{"d_model": 256, "activation": "squared_relu", "rope_base": 1020.0, "attn_scale": 0.129, "bias": "none", "init_std_o": 0.0242, "init_std_up": 0.0242, "init_std_down": 0.0, "lr": 0.00258, "schedule": "wsd", "doc_mask": true}
Each number is 128 + 24 x the weight over its row's rms, rounded and kept within 0 to 255. Layers, rows and columns count from 0. Numbers have three digits each. The size before them is the row's rms in percent of the matrix's.

# layer 2 MLP up, 1024x256, rms 0.152, rows 33-87, columns 0-127
102:075104085112152122120136121110126132133140130108102169173166149117132079141151139076150145134177115125120150131125179087117144125094132115112107104112100106153147106088140157159113096162107117139092096157172166139113093103112097147143124174155135148158114122186106116099136120109128139137163130131130166149104116177135106142149119093124141150118100104155161104143104149117110185125118
099:179096107099132152124100142094161174118129095133158076170103084142084092116110143130105138138096100151125154135126146135104141155131132185146144113127149093142094131093136125144153149047131115154137149166157152170084100117111130127149104110110141133122131131130114119140104106133132121091136103102128132128078094109130129101136134114087157099097159166131173105110161081101109073139132
101:135093155099102103136106118097100117125115130110140075117110128174105145144132174111115152137105129148157125159131123110097149166101103121123126096133170161134109144114164096135096145092122089085173138141121151110114128143077067153121137140108137144122113111150133093122127138134154137122101149134143150158100107121099049100123136123139100136149128174111149126133127112110132115147145
095:168154150160132121155143130097161142209140094114133129125134158114137101115148076148106117074153156157145155156107123087091145138135169110070128151126101125162137137175151147114139158088143069115136126095119146137130102158108100154110124138112129147116168123141110167143108131147153124136136119101153153133161090183155109086127185144156120098110111113089140066112130139182138160183076
105:078111151168142151160103145164113145162156096128131122104129124138109115138082118105142115096123167125124162133141134117114137130160100137170119144146101116144096155120189097086125117145102106068128111140107106130156137107109152089135153161117114127107117152143108120142118157150165121142107128107132151137092126095121110165132128134129141128095185160149158123144108142099125132169106
099:140137122138118130089144152103041136139140091123105129099094121169142128122116107147116121117132119156151154136110134130170112119131116131166122128125129209141140111090108139148137150157162146178152111170152117132144105112139119140156135132177134118096182136096111137128098144155096136117129124107144119133157147147120102124150113155155156127095114109104167129120103114149152132103119
102:161148100132128124138124104143121138143158140149094109190132125120134139118129142140137163118105124126175171117132104125148085117116141132171134083117116125111157082139108117176144112140174127119120132141167134125134084108160107141125160127151151113177110146155124117117164114110107119121132142176136147145123085112124076168122128122144156118150110107158112176113120104079129108097153
101:157093123097112133159154150155113129127126131059123167114149153159119117114148110141122086160138100135140159145131110082070141132116084068148116160067157146140142127126073169158087142123118154148101146122184131099125127121130159151139083127148110142101115106135104138115115119153158115129099088093118081101109115146117120124147121116132122155140143176129094143119141124178143131113092
102:163120181114160138107124170095105122174125093119133100098128164107142117135150103069107145117111128109082150132128138110117115133114147126119109156153150156110130140164138140111119109119109160106149155111122116126136126134171097089149139140085129107146118172151095130114135115150142095146155116093115118134177185154095110111144131095123142133120146085090129144103100154126095070110082
100:146125146116104116108176085160113110104101092138179140109145140078140156090165174088092158135119129100113164107173085096152163102105135154141137124140116151182106138121119123145131122111160110143168114163126119089142139131150110130120122137132169112144091140145107149128154117116143117118149083117123128146146103100164166154086129139133130085162137128116142134121132139081127146125112
097:129060184132170137095118083140089110169117161158161114126131119147166143113139118151128145145116147108120138075114148141101068100116160094182134114135139114136133126161137160109115104156122094129115109115077105116130131117137127103128129128084126110139139116106085128176133068121144117136094153196121134139111124168167117088149137152160098076146148133170133115164124109127093146119171
096:104162134108133190113107132153143112142110106102144160134182098120098157147098114181166187134170113163125128109186157094108117142096144139136134118138150123165125116128120173152149105141083146143077118161115097142087137094107142128132162171112110116103125125141153131064100110172103150139109118106145136139099141135134123138142138089164145094084144106136121101154170144096134133116149
094:129101080118190127118124110175097100143113129174156153114146150123117092160104112121108169068122102109152173145132123116116091103119147110108108118128175138115103114143139152109149120125111098102145096128136100091081107120110106150157130138128121157125146127129128137136129100119095141131151145145173191115148131161160172098125110153116125109113126147150132099097116116127114077071104
100:161148146159164139106129132168122151124079107148138100145137124124124151112162199146143141110161130114108134132118111139098128144162130131118118165096140173142149175146091148112126114155117160064134112174104134135108101138119129137139085152155111143117127156141131184116144133175105070157107131106127121098118188149162162110130137109116137119113126123082148110110098093132124107188101
102:134115144142129126146094138133178075136100146150095162141136086093133116153153143077130112159148125099144158113181121123123089143091132103137119115131115115160139140105101150133126116098139180101089103092130142112132159121165095157104106130108127096164093121117112085112100099120109088115144144112143152125147133128142115144102133107118168134148137120089140127113114135160091138135124
099:163152120171135122155148156132101130078154111086105143162076105143124137114166134124113124114148159140152184136173146163152117128129153134127106118144105110146110138093133168144139141128147145142172133137142069120136170117120111166108107166140114151147134138129169123108107172124133112151095108144161145134123142141131149141099120171120109166092118122165131122094127108149148104128080
106:150102114120136139154130140096084154159096078134132064150150164134108131107125113133147170150150089179103131151115099123180143146118138121111130132125100139162120145113124174141153130172114096151161091075135088110178104131064133144127144105142143076139094122153120106096124169133118129140135141078117167126133108103128141138096133110073161128106129148109145157117122152108118122135148
100:104174169122144142107114117158145113102145169083159141112143150135145155154143091105149123132141126120140164115099104153132149165153126118130165136137161141144113173133057162095152155122097121161125152146158123092117100168090167110135171106161147119139127112131081130110099105117121119137149127117069136096107157122161116104129139084163138150156150129132155120099124132093101106109127
097:131133118102147176142109110125130163101158124154102119133131147125158157138088145129167128138115112162163112133099111174088145125135128121127120140137151103116138126147155135087142142119140156125143113097117131138133120160115123101140150098147139152169071140118152146114090112146116114149106131087116129115071144098136131116136156113131155108152128148130151148144121118133140116094078
103:126122132139112144170116169107139165098160111159145142160120135140114124123138134106146126136111103142125128128114130087151127163149141102119098109109135141177161104201111154075152115100103124169169129125104119105180161133115121173139135113127129072126100109079114109152135120118093170146136120133100134169118157139084138172130120138136146144134143128128112111155121121135117133092130
096:151138098180156140119161146129166130124120135134118118146112148128115098124155143146143113163101134139109118148139111152175101089133157138099098137117113135128106149137128130087118123151149093125212157109124174128086126101135122116074130128116142161153170118120154121120134116127123178114083102129165096118122123120131152121147162119146075126078115156124152116155142131116157096127179
106:141110142141147149093140129127111094123122127151135101164097126129147134163134129128135153153161162121138086159156179129087129110115177146149120134094108136138124147153134101134126096156135125136112131099122131094138147109100148142113118142118165095110146117178119097133099116132133118076103143159168161117176140158101105149115105144126122117117061085094128153136156176156132107168115
106:142111138119126084092152105122078141115115101150128126121165132125136109154103093137114152095122157101143155108147112135168166121139143130151119181069142082109168123169103107127099140157114146184148090144114101137160140178089087103091145149147093147161122112162125105128145173157123144115109127170129140102133186184104115112111136133151132111148123107133107139141149156109122116105146
107:110143120146171148136110063133118105133124086108171102138114092102138101132118116090102156139137093142101174121081134153166135121097136145124121130094135159110153154141099150111117132132144093131109110149154137116153111133142138164139120145122099120116087103089167111140145123163108148107127139188130169104142170145127099169113136239098096115116098131099127140148119121108169127083136
095:132106158121147126168109140162121135134166124128108114152104071156133103104150162140118123140142190150140155136112197125134154120146138093140108170129117091152131124085115126150113126147145180131146115141103189106155131160079119103120104111155155130083141140120111126184133129110131113121144156106113149121118159123157103155127126131164146119118129117123118110085144126143128081086145
102:148126144160145106118145114143091183144118093117146167167139152165135124138116105113165119144155184153112145142127118128118136117178138114127127123145154125097094132177172126132154108114153106141138127120112126132139120117156171164118131116103136098155131148096160153133126114143146186112124188119100180098121132139128145117120103147093137082106165102101148151101128130148123143149116
106:075065154173118111132139107128115124131119134097133159153135143120129146087190144162112129147107134169128110097103117095105116100107118158127134097113163128136133121180126145170114145122141109125148135128107143122112111154122133135098128136137117134106134141104126121077138068136104134168101115126123170139101103100134135109156134142106160127149124097105155169132122122108090109104132
094:163101162149162146132096166126124108096087141137149116131141093161110091090144147130131124151095095152162124083075135143153145087129100201124130123102131111179099148149149193133128127102135117110105139136147142126101136135119133182094152131121158110095157144118158090105141116163115093131130125143094077109124144132133141137107111102093156112135151136170110132164195155113135151132156
105:149130124142134142153122077126095132086108191141131128098185135129128113151107125156135111144110142141094138123136144158100082110099156125106141071097082125183148161132130126133181147131156097119151131098162097129107095130107143137107107140093138105129125113108138113098139129143131104098132111155155136126150117094099089134099144103122112089127144082147120136119123102145132137079147
096:118124146129154146137123122117102143157125148118113154106064086110176142130121108137127132124131132153101112135079143123174143124116090115096122128109102115114102151107089093123097151079071111132157163113088101142102151131100117116147107127139144119120158092157075113144123103152113125110135102119110125129101126146150164138120122126121163100110139151125090116149138091092140072160171
099:132097105140179163166127159157130111191148087151133113126113126157119100150132161076114130121093167169177115146118164153089076167130130129141122163112107090144103152121136103127115143148101157154095145105144074105118091120121152139157134106090103092106122125152133140170106082145110137140125095123117076100140162102121113130138137114128158114121138141082147092095143117114129126121136
095:116087098134152121120130168118097122136098118139136165133149145108117096146110100126147118111135168149132157099145128141149131121147109160131120135145131091086147142147143128122076169124133125079185077112090093103099152132137134163118132128168110151134145139139111095174127169163115109099113148168098105110193147123185093128091122163176115117120136166117113133127151125150109144100135
107:163085107173127149118090116179146112168136093129141155144162139161098150132108145096139118132140136136134125088131151128135131182123110106128143160140121117086098148116143077131129110140120129120132135124130117144092164106158127113132131126073115131151101079118153094155095141161130119104122129090149106106122150110134089134065106127143112162141116106076083104094119144125117158135125
106:150102115125136112089162121166134077134151097155140084121082146107132090063115135144124146097138099113167122133129102144169118141129147151134139166126105169121116133160126118132111150112142087099151076128132172114142093137107120160136129169097132103120111171095163143175136119166147135117112141161185117157124139163156116116136098113126150096171141157093086118134131149157140189114137
105:139130141171189118135136131110100141145176099109116115138116152093120141139047118107140114130137088133121111143123141128115115145100100110099144115127142150134073128176130159116112125109144151134126144132152079122183154131137148124114155164157110134125133095160165121113165091150102140130115155133093154153131119139124154166139080141159122095107144156145147136150111100116163186106148
101:103142098133130132116087132146147118122135136132156114123130156152134073125118132122158165111135123089102159121096119124135141143112181119122123162120160102170150165181119100106092151122146120118129080164148173118101113140152143176100127117106140124142180131090167130101093151144172121111143096126164098150139131102130137152138129118153132106146128131123113137143089130130104171154093
104:143133133112171130109152147091118183116175129117075112118116114086093138153168108131100152134170115111136087167115122153120127175086146105132136125145096156143133146149116143118128139133094075154111110157133116152136117155113122096097142144087167130182141164106152110145120135105116125149144133104108155124064124152114102145104126101167111151121066094166144108076128128076138146115135
097:081108135145146093113137114151138129119117158110130154117096150154165156171146153111138137121177123122135132106140132116141148135144128138124122151106138106150091153155172142161157145093105163166136144139142142127160089141175081147104119113172137085095100116127094106198104096160142156162105109144093124156127145139112103167155128107183144118081104099128131118132121119150070124113124
101:144082143138135136120164128157120130129106112099098032147153125131139148128117089117123128103086112149117151130164116127159140097133174104166191102119128152099177142124135094136156145146126163138153140091109145126132139130109140130132114086143127163148125162105138105096083135113134152150121126130107132156090122149133100165167159113105138127115152137138126115083082146109115143161152
099:171157104129132141100139149157094136123153129115079141114147128125112128137128114149088116116119155128108101110138114134135098127128116094109132143130127106167120152134165099137135161121129121096147109099121131126126099125132140197160109102104126129133131167148137092123100139132201176120129136128138121136136131115160107122125092156095164150138139119108146069100138139163169103186125
100:099128127155148111151134132141139134142155120125101170093136137081155141132146102145129139120127133092122112128106089151148131147108138085096128097148152088108143096160126112114170129092142134131119076119103176117135157135115133126119151086134083121067138113149142134125114167110142170144088141140049156091117124149155148127144126125091120163107111134101142105135157164107122110132171
097:135101097175145153111089165117157101156160120159125143108118139136119093134083127112159118101141109096100099111143140144133124147143147129130150079124104140139123152123109136125131125151188146107121101150124128118144130142126124139157130115121178141077131110115140131160085124145124120189140122156100103170102146105121096118132128104130129173142108171139136144113116126100108117140114
100:147099100120154123108126077122088142107184079105127135123122119138119128148108075148125134159141144098102103159081149120061110150110162102153171078063140165148140114119125115113163131145137142137120121168088109147082112150119116151155114142123099134140095140149172150133100113124121175132121133124134129143136134169159115091106091086095148128116126143114143138118121151159107171094095
096:123114201154176102118128111123144164119131115152120136092125126101136139148107073149123106084166117122160116150104157090118094112133142125147135124146104151132144146173134146119148138112166121082137128138156121113089143095143136163118139142137108098133137134117135118082133135120146120093122144106138165151088102138188105158095146117123097141131142115136125092166139109120133175115094
100:182139086144135108128143171148124198122127106113096125156110088125148106158108144139185103117155133156087160147107141118144120126103140148133186109110136100161155112148177100149135148155138146125091074129117154083165136112152145130090114137152133125125140099115130121131148114145102159140108169134076091120119124149150102134113152159148133141131142133098112126097142100125120130132102
101:141132091103106139132159141094106154133100158097101148130134163111126156121145153104157097114134123129117114147137129089133148171087102101130153131116148104124104126082129144071092127184143133146124158162129143108121131146097107104124146143121111119116105119110195175127126132149162127095136092101116145131157155161144118116142111135130100165181136123130125136158122149153120153074158
109:133144126131098122122131150107121119176127117091143116085124108113147139133155114110153084136108141125117133097124097097162112155074157101123116139114166149105172187084175138132173140070098110182142136160104135115159123118143116149117131135107112130088134120111152096088107106133088153119114101148110156087113143131111081141141127135187064114128149101140116147092101145139156131144127
104:151138108165163096104105114128153126127143142144115136126132104108109123101100113138091119120112098108110123113157122141129182096121128095145128122149136119189134142125133149145087107133091111143121122130118151115156123114094135106090098157111146096084142091144134104110132103165111142089118187109099134120156147121169097126097091112114132203102106144120130109150115101115125135148121
092:139123127115096066106152138138113143147187113120078127118115135115111135079169122107100122153164096102116123124130143139098097131147166077147101165076148143138150151156134132113147104153104172130165119122139123121124122126086148104118127135160147106151137139121127150090146122103068168164154086140114136116133117143152139100090117148146116147122100120089166139128122123115094137152076
099:102091099173125130100082153090154116092169110112152127125139120125112118095151122127139120124149128142122137135108142133126085067144115139141113158148088175111131126100089139102121134159135158135136108124101153163106109086108098110126148153132129131126169151163117155128136130118164133109115125145094073143106102112134113125141097182087168146138152140134148166134137131101108128096120
098:145149124115146143126138142122100154101114139155123095137113101097117131091100164124128157147131138130140133114151133103137157091124122123140113164185186129131114082171119155128181177148132107114130121162140112104138094116132140142148146090126185102160107176120120105131125139166123102127107142168139108118119085117114130159148146097116119164083123130101150160145131139173158091076124
101:154138108133158150138106169087140107118154123157114120131085141161125102124138108170178150166153142140126129154151133148133128153145131152113144154124130085096114115145130108154116084159142143147154137142113147105161161109133119111131127137076070103127153113116159114136129126153163107170137149109133155162099104055130081178130123127143160145107107161172123132120143103141111104152170
103:127117119158148149134108131125144150101134120127088109128116105174082140164147157167131131168133139111116103129172095111136148162152109136127135116100157105157110126117152117139135087117105096100160098107148096085099126142148133117118079112116093105149120112141141123129115099117139127054130084112110120121128103145113083139119143062190119151124102153121124135095111159135104161085169
106:071123127161131122129156137084115116132123128125133116125127118136101111111158086134160132144147117126134156159114112131155137085166123131148107155121123092132140104133131155133165152116110142136145135154135140142144126129139109093183138091135075127131122145127137130211154202122127136149126127182118119137097120142159128110108164124159097124115115146121138149141149121136114160130113
100:161156120087162111113135102105158139100120143157150069136129082090125100120165118123122112130138101124142097126134144146092107117148086106127117119133155091104132143136109188143132165116117125144090124091095113108170117126139150181132147129138114143135157124128094149126116151147128145094133149122121130136132118117159162154100134153100103103110170131152117138125144172154107124126146
# layer 2 MLP down (transposed), 1024x256, rms 0.153, rows 33-86, columns 0-127
097:142170142109090131165159142109137122108161113125188134079106111141114126169101149126129138111119139129116165110130045137115119139098128120152146113158147146102165124142088084142136119135129148132120127092141145147176098140107106148131154093141117131142101084080103103119120136138174141126079150179125141103138162129104126093135149145095114142133120090118114146106131164117105112140078
101:097084102126125133123146137112121114132119163141108143145098106149073137156164156119131105108139143084153133133116123143126104125122123137134160099192123132114153146156148123104108123110130148134152109075128142121122186144159125079131148166147145120135106131120125144144131151104114146091125128166143084101090101120155113136113101133148098098173104135164131122111116138144114143113115
094:134112104157141106140129126125147113118129109128141134145118082111134106114147100106080121131118103139130155173152137134177100119098156132127145145145123122135116154114106134135146141105148086108131131139145099149085166126136127091158107120128120117145130123087151117091134143153129105099141129150092127155136105144135091152112082110124138153108159115132074124130132143126136099150138
116:064156171110128117155123115113166069123104143110132137126133093146176146128131106159129109083175094139127155132135149100138130159142153102107161122111136111159152133065132166138102119133117139159120143102117125139162100160118104107118148159126111098090172091171120132141152157090103137112136145128097119111140143142106120115097173125128160127138162110162130172103150128104141135169155
105:130113123171127105093141152140126152133094129157105097157164109090168090108170098106146114160149096146133148134135082129134133147157102149131156143122148128153133141171171134131133153155166138131060138121128167134121125132128141147183140134170160162142115123130142141114190123109141176107156142181175109102140154111131146172150122146105157129128126147140123128089161107117133130116148
104:122137141115114116162119129135121153167148153138165139108157152115146135142133084108109100117115130116100129148164133153165115126162097095118073132149141100147146112132146123133132123111108147159093133149135119134120154131125153111144124147157127148102124120110099152109149145128154113136160106085151168154076086143147142083137112112131149111150085167113160102103079116132116111152186
104:097105168109148155128145160112076116100165169129151129057117139093152097162122152109139151134165158103116130184149082116132097108151104146100142112137156110162140122132140160134088123111145100099119133116119129137143131135134154075133140144096097143079103170071120168128128153114134077143107133121171133101127101126132120155127110132118169107116143148146143098119123155167154092158150
093:138107158154107086113175126086154129129126112098121146093139150099140163103168179176069148117139103138151145169164151136153124126157098130124136135110108172126128185119112134130129077099148107092095095132104127106100151155139116139108173131153162148133112124134130127135127078138146137152156107132114152108151131080125115123140075162153148169107089107156124122123135141089136138127139
100:116114106113122106145131147133114144127127102108101166120114123173123162094131122112160128126120089130112127151106105130113107107102115082097158095156140114110170088137103131143136117102118096132156113127128089156089165164116127166198081145148120139091122149128177057141136154088153134082109153105143118129122135120133076160166141136150126110132106101164114115142101144135111183149111
114:146165146123129124103097122147147120107105155141153141068152124110084089143124123123128090154167126185143086126112109137146143138139166146146184156176123094118173124105157157142114106111121168118118150142109108149159090166103103096134187132120140163138122130120115119147110117143108138152156128174150149168101141155112151147160140085123166118163174075114094130147124156119122131106083
107:107128125128081142102158141142092106158098136121098129121134122128163150133109120140156164107128110180123133125126119104129164130067146150142134167140125103157130106097159124145102135099133134161130164139151119136145124159092130148122133095146077140154141075122136112141116120155149100120114150160126144133062125174121110173143138150124136111128143126128161099139171135167139152115167
100:129121139143091135131120174076163119153112150140137115121127122133111108138087121078110114133114141157082128148144133185111091124141127103112124182133127096117140115085111134143128132128065129119137075123125143159140141131102182139148126144111120102124109151125136140085164150155137150140086103157170112136137163135115108109116119100138107158146127123112100154143097102164142139122094
109:144141142138097170131117115123118122171148137123142120049110131156102088123151147152154109165153096099131108140121121104186114141132166118121143120178125128114148147100137107143139123129162176146163153160165158129126139144136135107100110118120143119144129135171103119146119126095146119124150109099122115132143140156110146150139170129147119095122126079107172120137131159127125121146132
095:096112127112118124105150143108129134126129141117178152123125095091128135168154158136159148140164127180129120138096107131130142106111085145105122125138098140115090086078134152141125142139096077115160139129161132105131114135152150115141142127103126148120147122150108112125109124110116072150166160157101132151105108118135121131072144106139158127149170174150126117172146172149119128123076
106:132100127117131151119152109114086108111148154150157089109118201120108111106115151202128117167132121137141101125115099110126122128106151115115121123173110135150085116145120158122110100131135070123134100159136144122133115108139147104150104137118151108194119099161127169136126119118144157130116120176128133136132095171121119136155153130129091115144121180147137149146128111117127118098135
096:112142120075170127142119166131153161173135124170120129113193149162044140129140145144113133133128115112157139137111113182131096157095141089128107161145126119141079168092133118108121130100115078133074125161106129178135109141116150124162150163106143131143145139131129140148115110101131166122145138144169123133126110119158130152171122086112156139134174163109144123147157125104104101131142
103:140149099126142148107139089132159099134193138131147155148118093153147144119143103144113145156129121147154104111145132146141155178111137121137118166122122169161151134132167156138162064117145108130129125175113144123092166116128121108142137149135114140121132139115140143123146103160140155151156133169180102163118107122088124126150108184085125131121108103074141143165129117154141153116085
113:120137115144094091123141174125151058132125111168153120121082140080153077072108116120126159114134158151137137151113118122161071117167105160112093140123137141127148106153116136120131181108128108079100130093151176110110097119133110128090105170087140107143129096139139109142154097125121126114148177094158139110131084188083115111160140123116172135134112127139131145137140180140089112161082
099:130146095125096079158116102109121105118127132129157137103132118104039110126137066100061120138106149171134096144136143131141143154129103143094168101113112143166127120107129126158155134073107132124111154161135143118098138118151140148090146134116123161167078135155143150124106129107144139088126164144113105104107134091116150118131113097201135135149128123140121121122170090098127135114157
089:116107127129113157071105139111097124146073115143098086106125168131143104146149166144122131152107130096114109119135157137139169099134147120093119141120115114156131151137103114142112131092126147128144183120132134146151137120119168150085118171145138138132143118187145123133106138106159118133155148092112150147141131157145144144073099115137124127120133117122087178098100160102091107092096
095:139138150121125106129092151102113097130127131154125139108141078124090116113120099183128158130134105158147133080141101142090130150142127117146132150163118131121166136148132117148138128130172091120119133120096087173105093151104137094082140102103129118105130147157119114096148123117155173112099110079108158181145116182154100089110105167134090142079154173145184097144118137114137146093149
092:113168137131135125150113113163137129184112147155158122114166118171183108145162129139123134125119121190185143110120107127117161118168087128162080114191163151125131124121121114159122103126092145094144093107126134155108154119158121116113132173122111143164148127148134123149158103124134126181140129111124160065122125134132127141146155132124158123160114166109082127145096102130119123143169
109:106142134155097115157138133159192130106119141158137108143142143071114119143119142156114086140112150151161091137144128131112128145108109144116117142170103128108144147166131160183113082107143146107089122113119117137136151112130117174099145152069099129177095122102130097146122143147144127112153140148169151097141114113111134113094119139150164106149129157118119128096112144183105148124126
100:128125114133149102127133157121109140139112142165087106152140124117141143085152138172180121140181130102166136102135142105118106100130119110133112160129151164144110124080115140151112102120126153145114134153107175140148150114130108117166109121123160133194178090157136139114184155153098103148152147109122115117110090085065109202125152186130152106135160136107144116118117139112112103197147
097:122094126095119129156143151132160109136143121073139137087124158120124151110123143147122120124133133125146153118136082144143107144160135134129113113161105149115094139086092092139118136100167142140094158140115104143150142118167114122149152112135126138131110125099133152134103096158136124132097132103161075141141137168163111098161145084149124152111133139132135112126139125109156135106128
080:118159099101164103121124161133120075144146110138119171057117091162109173122114123162111143121119100123159130152158139141095115137143136129104110148168082111122121139122161125118089095099122117145162124132098105120114146135069151079121142130161143133105124153146152080091097152123154149149108097170108209155102125134118122143148129126091103153091128123110156131134147144126135096107151
103:126143126157133101153090111138110163118103119093124121103134149092182103145126127140123116096163132132131170105172109133122117139143106169137120131120119141120114126091151175112143113156117141148137170120122121114121142087100135162136141114072143151160110148166177144139112127108115143102149151149104141124147188102156101140124108115108159112102129193144121166105128103123108119119136
098:119124153143130100128133146164100130109128126132094113116147138116123110152145108093104114118140125170100174162077119143100119139136077130110138128171145132114101116093115125084113117122066137127132131137153137199160054161124100124143134188119083153103124098103155149140120118125126147113145107100114129141120146137061139173105127113158142163146094139160133118104119165122144151110141
107:121135145147095123143171176158100097103135159128117126119096070087122162158075173103162145131146112134115087103113122111083088157100139135121134132158137113124133122167097163142119138107133159125098093162134074125096137167105061143147129106106155098111157156100118101137140163166144101129128137119124105175112129112116174059159106106129101128158143123159134161187122127123121173120121
089:140128120138108101155131119118192103138124155144119134123127105144086126123110142116157117169153113126117111187127154137159134114089111106161149127120126119087078105153145116125118077146150136153094138145101103104133156093180091121123171112142112160153078149135149148113141168179089167115158152164130164168196160080132153135129160147174107140133136151120078114099108148154105123115131
099:114125117166121130119160153149149137136053129164100123108121147096122129126129121149079150119177128138117151112140172137132167150137142127117092112171145129129141156131125103165127139140159149110175117071092167129166121104125150100096102129120110129149145121133152118110147132151134117157097114140093166128130083122131140086110140071163156133153156123131124123099106096148119112150113
097:130134128104104112155126088136143148141135081113166140123138131143109131112080141109102140129167069125147131142138145095121113141151110134104141109132133147134141130085182181110109128126136138091085104104106114117123109117126164133103097085109137115126129122115122151145179146123088127133131114092131097128094066109083142108133167162144121166171139139136097128139092121117110150132156
091:145157150096106147135147173155100114091093087101125138091123131153130144123115106116095156174158133148141103102095122094106120114118124169083133124125118136121150123187087145076171135138130105143130136145143123135124111086141105118106090080153142148145124125097083155103130074121168151162129094144117094137140130120135088101076150137108105141145089115109168109160089103112143096120106
098:119151137106122140128132103147100177129087132145122123142151135155124172148152127122107135129156113131114151108135108144131134166132125118126113125147142129108138121124098064113142123117125109154120123104149115167119125106117114125126085110110144126112152123131114109112106109140148152069124128134141160113105164127139150145162123134151112106074105167122116119137163136136085114111131
095:144131121131106105143153152129142159129102134147074112146167119114094112150147150150094126103110127157122126126121081174157104110156178161121099141141107146154179145140134112113142155092148111163115141147131117148140156079156155120174112116141117120139112166122167151171141125143124131120123140140136148143148111108087089124107126123153127122159137132152149145122147086126100085109109
100:118158134181127095154117132136167125116113136159118152143142135129136172152131176155135123167167132105128128112111140129108162148117097150126125093137150125121119139122146148119199134172094123173171187105157153150123117133124123129113125150104112084124129126102148091107144100123108115152135143178127100166095118122186122158078125132126168118091108107135142160139131122132156127180159
090:152146089123093163136142121102087124121103108142085097153124056117086114132123110127128105108138084158163129134127111106107087141152124111156101148112086111111144118113109121152088166143104140119093127144155126166143154135114119126134100111194090111087105094152120127158130126140123140083130115150120109118125107106136114125184130119097150130120136151103150153127143134122114126110138
086:120135118141113170147147115144154169112098150096123135127122136150142176133147146074154107117136189134128150089162133125128150129134170141130117135119108172137123150110140176064103093102155145133098141124126101166106126119129125083180121102174166116147163131138175117143108122113118098166121117145115142107121135124129143172113133184121117142141093148110082121176162089148137113128106
095:124126099152101154153168149117127103154105081160120115119112126116156122138082128129160121125158126120131099137129149171175143123119131191135151152142139097134096144134096108130126058117123121181072127102174129113126158117174083121118143096116114150140144081155137114152120147122138161149139134135120140134151169090116157151168134138159093081127121121150094139141121160118125104121113
097:111143114152081138153170090142142135110135120157150146105170138102117125148141123147188099142129118163173144135116149137105121122099161165139097128090145112112077112101121134126133145125132113158112174125094101131082145118105095075136104138158159073155134135134144139181114145126180124106146160116154115143127146145102111120123162166131105098144100126164148154102168087138092115144096
096:114099082109117142143137101151102130093126122080124100175130141139138163162082123087141090111104135116156122186150127162090115165113142147155159126159122134118104111118101084122163132138116159083146158087167140121153143093104100107146142141113101096088153142110152113160077134122115125122119166146131134119136136112115090123119104115154150102110153115188143180133137131062111151123120
106:147162180066120097137126159112129131153133143103120139099155142117128150141135138118096158115091145107156165128140118144163144156092149106158134088157156125120136123093149152128095150120118153156157091113145104131119132132116111110132110150130118152126138161110136142142090127100128140148142134117143154152109123145150147097130127121089124171122135102121144139130159178110154179085098
097:146129154100126111146132122130105096129154102176058181153123135104125129133139140107117144133132087098166103110081135108156097149155143140139075149158104124169112133162125143188093146108105122130133138112113160084114120111139128120118118144129129087161107098082087133104143147165142122142170164134136164165108132165170115135167156109157143134138131145114123128145106098126121099155173
089:150151134140103156130142136126083105142090130147139095131126123153113094122095117116129154108070169155106145094155158136153154110153174145105127122097150099124131130114118204137146117161082122136123156141104140120104135083106170083172132142136115133131146114125120081141131114136139101114134134145133136102165134163115106131115132136111100117125158138130081139116139154175144105097208
094:133100140126133119121080094105111116111128126132128105116148091089141135150127136137103140172115070107167138137140085115143102156119136087127125148136104112122140106140136129085131160145132087131052129092161117116113107096108157122157132083157111115100108143139093133150119094132136104138149106146111132091088154128117106147111139158099080120128132094161153136089133130132130202117123
094:122142124160128122155098136150151121083143099111149182119124131146138130156124125111120125147119116096114127113090139064072129136161073149141078121081148154134134120099127123121116170106139104172122125186130116124124107114119117145110142163128092120134162146126125119138161122119134113072148107190164095129185109108122113112100101151132073072168133058107131150096152145118148126133130
099:119149175152116120123106123143115138087138144124133138103142075115148083120121128083112149170123155119151125127134119183155124111174123138100138132107089137137149109149144158111134170110127179144108136140109105152136136137129201130156178112120154125121156117102116156114121150111134142141130165120134132104134116120125099096122093111133126127112101116098166132149115154128132140101119
099:165133117162115126140147109154114131088092124112188153087128109140159136126142074090136083111189108159157133134161151063118136101165108129153100105125126144111095070123108095147112126109153126158141124123152131091152085140137112148105117121101118126106118120127098131133156149120078134102166128146180112126136080111132121150125128112125109148159113105102132133142107163128131113137127
099:107113140162140125093142123103110139121070123116144160101135127138125112126136134130101090078135131165138162086124119096160180135098165154159106115150135162118113127117111129151181154089111118123179125121110114105126144110113124097123075120109128098095092138137136071140153117129112106094160174128125130114106115139111127121105192112155107156163121096123147145142128106134116140063145
101:098141125165123112118120128118117111153116135137134132090193154107194123134066114113159098118138094139134151133125150121135171131091124138132141088136149148153143131123101095123123107120097152147106132130155172159127122092131164145162127134161120134115095133087105119094088109144108140095129132116127103117131159101152109145119155178118117126128148112110114075087095143159100159124142
119:055145078101097126097160112151146126130162071166165130131134120113086108106083128124158127140119102116127100091134083132088121110144108105122091137108111129090159158159119116137114088080147160156132115095112124148142135133123134100124173152129112112134125135137096096163072135092131108117127151130115136136096099119139153107114119139147134136106099150164133153104158109124121112166116
103:094113171122125162128142142161097155129093166136098117148143095094144120176115150131125123125120116106136120150122153117133179141128149117128133171139114132094091118121090153138170149175127155133143133134098115159121103145157126148122101087114146148149124122111117133120135161131140122134124104097125122161122144121147110141131104145121173141119138162138072136114111104181087124146159
100:095127093138137115100157113129171132129075095131154144156109118135139154108113101115113141142140144140197124149090132159106145120141100125098085151093109111121167143079088093097113132129107144095143121146108133124122080150164105126135099160098133155147108127136085125135122112119125140169154118127130120117128112130166152145127112080124093113175135152165124111122140222129144110129145
094:138125139121135120096145140104151129120116150175110182146139173141127154151169154101164085158101104167144107142185092119103108125136160128118123122075125105168099110122131134123113082146108106140114123126100148135111161145063122131126130117139171119139083094146176090091100120151131152151142120129131101149140149151074119127161126136150141138091120095098112070165134152151083167122052